{"head_dim": 64, "norm": "layernorm", "attn_scale": 0.125, "init_std_qkv": 0.0243, "init_std_o": 0.0322, "lr_mult_qkv": 0.7, "lr_mult_down": 3.0, "warmup_steps": 200, "batch_tokens": 32768, "max_seq_len": 1024, "z_loss": 1e-05}
Each number is 500 + 25 x the weight over its row's rms, rounded and kept within 0 to 999. Layers, rows and columns count from 0. Numbers have three digits each. The size before them is the row's rms in percent of the matrix's.

# k: layer 9 attention key, 128x448, rms 0.0395, rows 49-63, columns 0-111
# q: layer 9 attention query, 256x448, rms 0.0414, rows 50-63,114-127, columns 0-111
# v: layer 9 attention value, 128x448, rms 0.102, rows 0-4, columns 0-111
# o: layer 9 attention output (transposed), 256x448, rms 0.214, rows 0-3,64-67, columns 0-111
k49 070:482487498480538504489516503479500494528474489515491491513523510514511504547515510498491523452530494472526484495530477540504528530535469506497493471462503448512497535498506464499510491504540479497472479518493458501474540503471486496496482522463464526495512435490517508493502517488506507489532488520466499480541500501560537494498482533478
q50 086:510477470505517494500461501540557519496519559495485508524525510497493457476507550498502517519482574486456446495493479474486519491494555542561505474498538501487455495454454513482488530506524507481494490499500550497467503500530473575506495511492454514514473461501520510494521504480501515515469489502484489573466517467492516517490486504494
q114 101:456501487517470479523500515551553559512529509541525536533529483495490466457503531464529521472470532491492471512446524477476551495513556545519540493507524500519516502490479540490499483495514507499489546488488497509490518468502526514520498542461480507509467438465556488495506453469489474502462514475496511536458531508499534543462488514523
k50 101:508488513471485481465540463492521475495496484501508505458507498512495482518537490506519508480508493521535505484510455513504534487511509513496497531503530483523484496482521463479517523498556444489502521546517497531507446540518491502503498517509511457488491455515461557491497480462487464486486501555498478537579519496502491508467521527472
q51 114:518451474470489486469444487503518489446517492490477433463505496500491506504496479476516512523468504494499465479511501534508467493480505442502511475516477444506515515513475508505463517482516456490514482480488505523494531483475458499546479525518536498529507527478500515498480478523510481508527522506485492512450491503503519467503441495532
q115 114:512454492487492495505465492513496497474484492505480472483503488509510479520486491481515515528492513517481477482484484527518492508527510450505498462503488470520506535494477514510454505474517493495491486469475479508485532474491490489536484539504546453531517546456525501490461477524490519497527509505472478489499509490507502529501456496506
k51 103:482528468513530486557518495514466483484517496491502487485507493492460476440501500498515509516504493537460513507497509485519527489532534445488507504492482541558503510507488500473492496530444473503516461491503533513513534485510489506550477481512488545473498551526492481502509495512479506537487549487539480507500479516472498498524499450499
q52 091:492507514497493511497528508467426459479492465473489498458453505498525550522511469513472467503510426544548550492496522473498450508464479471457472504507460490544546499528542505510495524493477489534507512463506463515522462466448505491530479487514506469483536559518500512509487486497455505456543492495530508448550482483517488460490466498503
q116 101:508500531465512521485517470466447440483493502448476461464502519477503559546515480533482498525523504541510514482531515489502435515491468491515443511527448513505509500519516454512505535527489476518487476506524457495526496515493484494503497469526505522467532554534433502506513522524496531483536498522539499437556492490513474469500522493465
k52 120:525514472471494487502531509526467511492498489512500503457475502446486528502485522540480548456515521498471456488499491467526551498463512499513458471505553519513477521480516511457505534515517527495480500502495529493496461480510516536530482506485484571542499489535504491503556481461532483526503533463466525535473477494488507487494548502470
q53 118:555526461473540526468478498457471495506474491461465471510453556473558505524465467492484485531509473497530503469544463513519466467495458486486477513481515449467494517495494471538478496493506489499501463501502517505512525532496456481494485499506522486502482548524483477495513555494504511521532491530503505481506485485497489477533497482496
q117 140:564510468469527544479487488469445458494472489473486458502457528483528514535486469508461498529503498465504506472563446533507454457518468486494469498486491455472491502490490495537468487500529498496536451510518524508499522522493448473503489504536516482512491552528488504509504535508513513496520507549528504486507504471510505468524514462505
k53 108:489467525474478492491506471508500456499510484512505479481546506528481484500528483487524504506516495504518545498516447532509523502539487501491483540503480495513507504489503451480530515473518445500482482519496504497505443528504476485492473569492478477475478475498460519492466493501486504465494528576530484500587506488521528505500469515466
q54 136:507481490508486460525468505530518515459529512571520468499519519500474478465497488479487487472481500432508464519484546505520471481502497495486503512495495509505497497536476514485502502534528497524507512489520530526501477472500429462509470470470496505486483444503543495517508479520494463517468529513518506542435505466493514476506453494493
q118 152:482475504494500492522471502526506507450537507548501429487511505522465481461511505494483468488472510450495448515487533526512464470488538486470515503527478493512473504534483516480477513506523494497519471477513523549509472475487409482509485478485499496508457471501552517510516454523499474518499536501505520510430491496493515473476466495515
k54 140:469493468516527495545499493509482469484518510462487489494524507520449469439503511490512532506499484541452493510487484484511530496561519440484501502497482522521488529496486491476503519518434470490506463474501533497528515477500473494552481508488479550475489534509481502495503506509493515516498529498525491500494469515493522498541501466496
q55 121:515506491503496478510532476494507504518417486500540522511487499496493498503488514504496504484552446478531504511533446521522521472477490484486531522481492504476511497476500497516493493476524513532521498511479505509494506499473544486473474473493484493512479490539484480499519503522495473489475480569465539507501538515502504476526499492477
q119 143:507507476541506469491513476495507503500443486499538538540473522491521485492477505499457507483555452503522523500517429499528550494490506501491543517482489496482505512486511508507515506478523521527501472509467532507482457502473543521475480469501501489508502474546496472499497518527499511509495474539490518494500505509515501467540491479479
k55 148:531508520480495525480502518463503484466503477484498508496519516462523553488477507477473470520515520518489525495462519490511521502515539543478493503518562509516476486512497514485537477487490480532465519497538513512483503483448502529474480517488478483485491524485489516479470504491504513526486488539487481512481503528495469504521535474508
q56 131:483496524512525486491520505511485514459484486539488507535512533526494489500468521460472489547476538516504480526502523501510498482524508455515483499503524528557513498516472507495498466478461525498489518507442499484526499499522539516510514475488509508523492473500510473526523518511485541511516504541509501527496500492500518491507463522475
q120 151:473489515503523493487527507515478522462476492551468518544523545528492499505480528458477471533475513528496494522508492518502486501508509467496497501495511538580520492527459503520511491498468521487508501526454504453510500495534540502491503462505499523499490473507503486533519518475480548505541483563487480519510498492498534492506457503455
k56 158:494464492483481522485510518481481547531516489467478517492493485495505549529503529502506498507498515494492513478508523512516489538485498505471516497505529496486487464519465542548488515513485502512493520496526524492477525505488554494489489499492485502501516476460539527497539482460503538512491525552550486454512505498525484444531448482458
q57 139:540479501514474472532484501449495493504535514528469492486467439536490497472510471521500493532480512484505464492550494516499489496492520471455499517493463487523485500484490515481526510484508536462515473500454543449487493536474523481548516515483495476489503558495464510472527490484517512528492525496530522524463461562484532468500562497533
q121 162:534481509503477475539489499456511504507525515523454496483484460546453496460533483516508501522493519493502461483557507517485494490482522469469489510490447481512481491472484501484530521500514557454521480510464543471497500524481531483541501529492498460474495549487467485468518489478502497525487500487510524542449474562480526466503553501514
k57 149:492477482500503477455517500519532522488538475506549503505521481492465562490484478517522491495505520515487528494552549527491536526505469514521511472533465525491520451536456509498516549468544510477501479469501477508499521489494539476493488512500501489451514519512490469449475457479507495503527497478500532529487541469495511519493541473500
q58 136:503552504467510467484501483489481493458492516490506472505472485533507477536490480479441496528508484504557521460492486498494506520505495531508499502500473452477489540547515500462544510479494536479499477473470478522502497475523500502488527494511506492503460504506487456521521565529487488491537465470433510475505494531520475522494486489523
q122 153:506559484478495484490509503482490499463481519495516479498481494514514483542473469482488488501500490508546524475498479501496505516510490533517486516491490463480497543550514518475532534479500539478490487468480493516498492475506494484491522506509479496484453497515489450533514578504493506494535457460441490485513503538513493518499497507523
k58 162:479496523486540480495483510457518505528492476487514474493494470546494470507477537529546491507495454485505501503483529486499460461482501471489496502488485460495515533527499520494476494506486502485474487506455539508484537481526539530491528501482463517511487471476497500491483542467512549492510468488476508490464476486505539496500506473489
q59 136:514496504469530515477510507525506464500489524494539488527514537507507517499500515479516457484486483468465488501471404504514485490522512493502483479494448531497520470515471504457544481484464532487454445509457523513565475501498532504477500508514492493475530509528488526516535525511461502506549512502488488467480502542483482537472526492522
q123 153:526513507473539516481522519511508473492490535487547505515501516498479531480502534486490462488492494449457487506470413497495476478524513504501487491483458521500507471518471490457517488486481530493463452506453522510558472499503531485476517505507485503471515507534505537502518521508469495509529512505467501462475502531472498523476529484534
k59 162:471487504497526505498527521500484472506514504487459538534469524478488492468520529523509542502511496497466475456506496484516418507487513471473516476518466494529504493520494484480526514519538496480507514506540466502480460501480564504472489531504535500492509488510503499509513484489549493465486499521475492541469447518546519487486507493530
q60 142:551538475503544531530570527494509518523509493507475513517504511491491496514466515514517497520509527522500478477502490512508457506475491502519479531472544550465448480498501455467519498497496466508478475428506492497558479547561541501543458498524478535489499503531499510474525462514455523493480494504470474485512497550493470504492493479498
q124 157:537529486511528513510550532493516513511512506527465517522506522481497501509477534509514487516495545529504468483506483499501458503486497492506476522472535532447455475503518447470521490503496449497483451429509494502550460570561535494543455492518479546493504505532495508486521459514442526491479504505471481489505495556512472506486487493508
k60 166:525461471510572482466506545473508516500538520517446482503506501532493458498517501470463487516482518509490523498501538456500505510481489508508494528479511470424475485482537474531496485473510509496516497460476490501486483538467546491533506519531490539448487517510484506490478523503499488521535500517518508486498504526471508513538461488514
q61 144:505470541455507526507466472491501499502498489442484485517478539493540524494511536522554460520511497530458467508518484456529536542491488498521487492491480518491505519483472498496491545479499499492483533537533568545533437518521504477486473473515489501474501518534499503528472513537493519473570525482552511488502504517501487466492508516492
q125 154:499473533475515531510465478471497497504506500427492486519488532495529524496520522519542480511513489554455476507512483452548539527489482500515496499500487526484500535491487487518491521480484510484495513529538578540517421516511510473490491481504474513481499511535513518534471513542489524465550514487556517497518508524503478444487517506487
k61 157:489502495526548512499446486490433538517426522474522527513524461484494491485498485489491519472470496537467473500460491467471502519492507493485517511527481490491503470515448470544526495518520532463524464507519500520520530518507457480547461440488518474547493545476466520501495516473510497503518493486518479530543497439516492521464510452493
q62 152:495489511471509464502510572462538524528529493494489516471460525516517484511490510488480472471493508501506465518501509538483453490497500438508485531464486501551485493471498512547534479501479491500489542518503471457479546465545509523498520495510504492519486496489483477484488451471498500546518477503486502506465501473517525460492476509460
q126 164:499488504466509471515528565451508528533527494505497527491451515512515480503500506473488485478497502498515470516486494543487448475498494447534480537468471485562485487460498512555514474496487482484489552506491482460494539470532519529494524484508493483518505498484477477480492474462501496532521478497489489502469496474511518473489481486468
k62 175:494510474489458496485449495492428518510542498464514498517509514481470440454479486487529507495506571485545495510483517521524507480487498529512509517515503526524508499491509480514530514553497512507560506476462504483471496493498507517507499484512531539515492476501512496531489454528536458479508505552506481473553479502524525527487482507479
q63 149:502485454556468509525489518552509469502483513510490487464497504548494499482573442508469478473510502465525505503531482517473485492528527472512492503500524487540511538506513476454494496480443437501458482530510522505505480493480554495485488515492529548490482553467509512512499446527545509515489507506513478518495469491519465494499500501497
q127 157:499477448556472512527485505550522474515487507513495489460497511552503501475572449506484478465507501460515500502541491512466487480520536468525489507501512499546515545503511483458493482487447426498467480523506521499506506498475563491483500502493547547502477568474522499503491443528551512509494512509505464515497459485521476499504490478497
k63 164:516521491509481521520516506514499497521485549533556535494484514493529496502501486497496504512509539528464455491520453494495474490459504463518498514474482510461512539506507508428511468474494422491486491472530481500495487517466500468476493466477491458528508503542483525497479545436545535502517482511515482508511473527499491442526427542479
v0 109:514520479495503491458535492502436482501463537506499513528490554472510508506491565496517505515492517537530484530498517481478461520503497486500481502473483500457537506504489457473504471523500539540513500494489532472525516455481503535479461474515482460437533511480512499506517507518486532485494455453499492493516511506587490506577507467548
o0 106:515499545472544508485493491538532552500530484505515455536494509550475521512506467500476480485539540434498480492476495482501491490445515460536497512484516523514471507468516513482567525549534489511549537510496503523545485500483487480541452502507501526480513474495491534486480544511515464566471498449501512464501531499459556492467527501523
o64 112:506491547538490524483477545510549513466493479487480476525489482524441493490489473505491452488517545506502474549512468521524531478455487495531476488488487529505439499457490496475540504551524468495544550489532485516515504500515459504555486524518525510496497495508499539470459519520520470533472488475490481461518483534462505507456511522475
v1 109:514518488552541514508515455532516481489479504491491463497507519464452459490518506502514528441501434491496497490554499475497484495512514474498510507483508505534495488482493464481499526497480481490504479512503484493545474495487521494489515527487520484467500476493509537496482470497562589498451501521525513524540521523526491475476491478467
o1 101:534503515509494472490498533491507488514453544540508533528479487505495474457481551506504553478474506525466486501482519512494525531469534436513520458479483545483534514476528476495550523540452501483523490500480508553523501508485481499456531528517489475490538480521503497519501469556482471476500492497494481547514482458493461527519502501474
o65 113:535518499510495494502504532453517488511529531520483522495495472513524480475514537470480533473450522550525466542496474486503513535473511475503535515513506525499540509476519497485513499510473511507487500509517538542553524482454502498506508545534489485527522453518516495497502545522513517459532514528505461519496528488496460498492460491523
v2 107:551481537550522509450462496462538496519488500488491512484473523558528489502505496522490533513557487495476502522513495490538490494508497478471474504461524503523500488461515519506507502538503553497499505537472458509503481555483472507511541520489472486504494513486490498493503495490515506509496494501510489502511523557504479479461501491501
o2 103:492493501488506518523530493505480530482485489496491486510439477495479538485485486488499501488484518481484486519486465523471491477512473535503477455509495457503530474517428512488534472452478471512496496528501503511483519462441528481478546483524468476461525520511477473507518554521474490515493495494505502475517471474540535525517516521521
o66 111:544526528501519498551504476496478478491496541529499496491460482522485472531479503485493517437499522500503505516528503495505484449463515512477478457509512478476497500550500509469497527479506484490470484521485507509513511476491532478497539490541486457506526460514423469486553575519468515512467493534511474437524482498526493483473496521499
v3 107:499439486474455508480510492554519512495537539518475480490532520495473474475514501516511491538492505495515497491510516476485487476511503520477461487516471502455539518457502488502517492452520481523506530548476483536460545540496489512467536451529472495523541454473516518512484514484483511535487489481449514536506523512512508473528490553480
o3 108:508511537487511511435480489509480514483502439521506520477473515482493500483504446509487536490500522483462491488511522492519490552506513450503535505498498475503513523502474504475556492547474492503493502443492464486581451523474539530537550535501488504511476513491499485470515480450452510518544513475508519482506521447507556541477486499512
o67 105:539502523454481538486511493498517506480503457492535524514466509473505487496493495514484500490528507463508517505528491507492478565504519480479574521446480501473484522556476491504516500526485519528508500507489467480543506531470541513504508530481507512507433511485512521482513517452489514520549509463512508485487513459506553501471466525519
v4 106:505515493461544484535506478532496526473470518484506500503454476489516527517479526468508516551458512509518485533454503503565512487478461526494533531478450487491462502520487493521490509462477484483507469543530492546509531487525490494485471477511512439483513480521519516454462514483528521500489484512486527496451467515462538482440513482522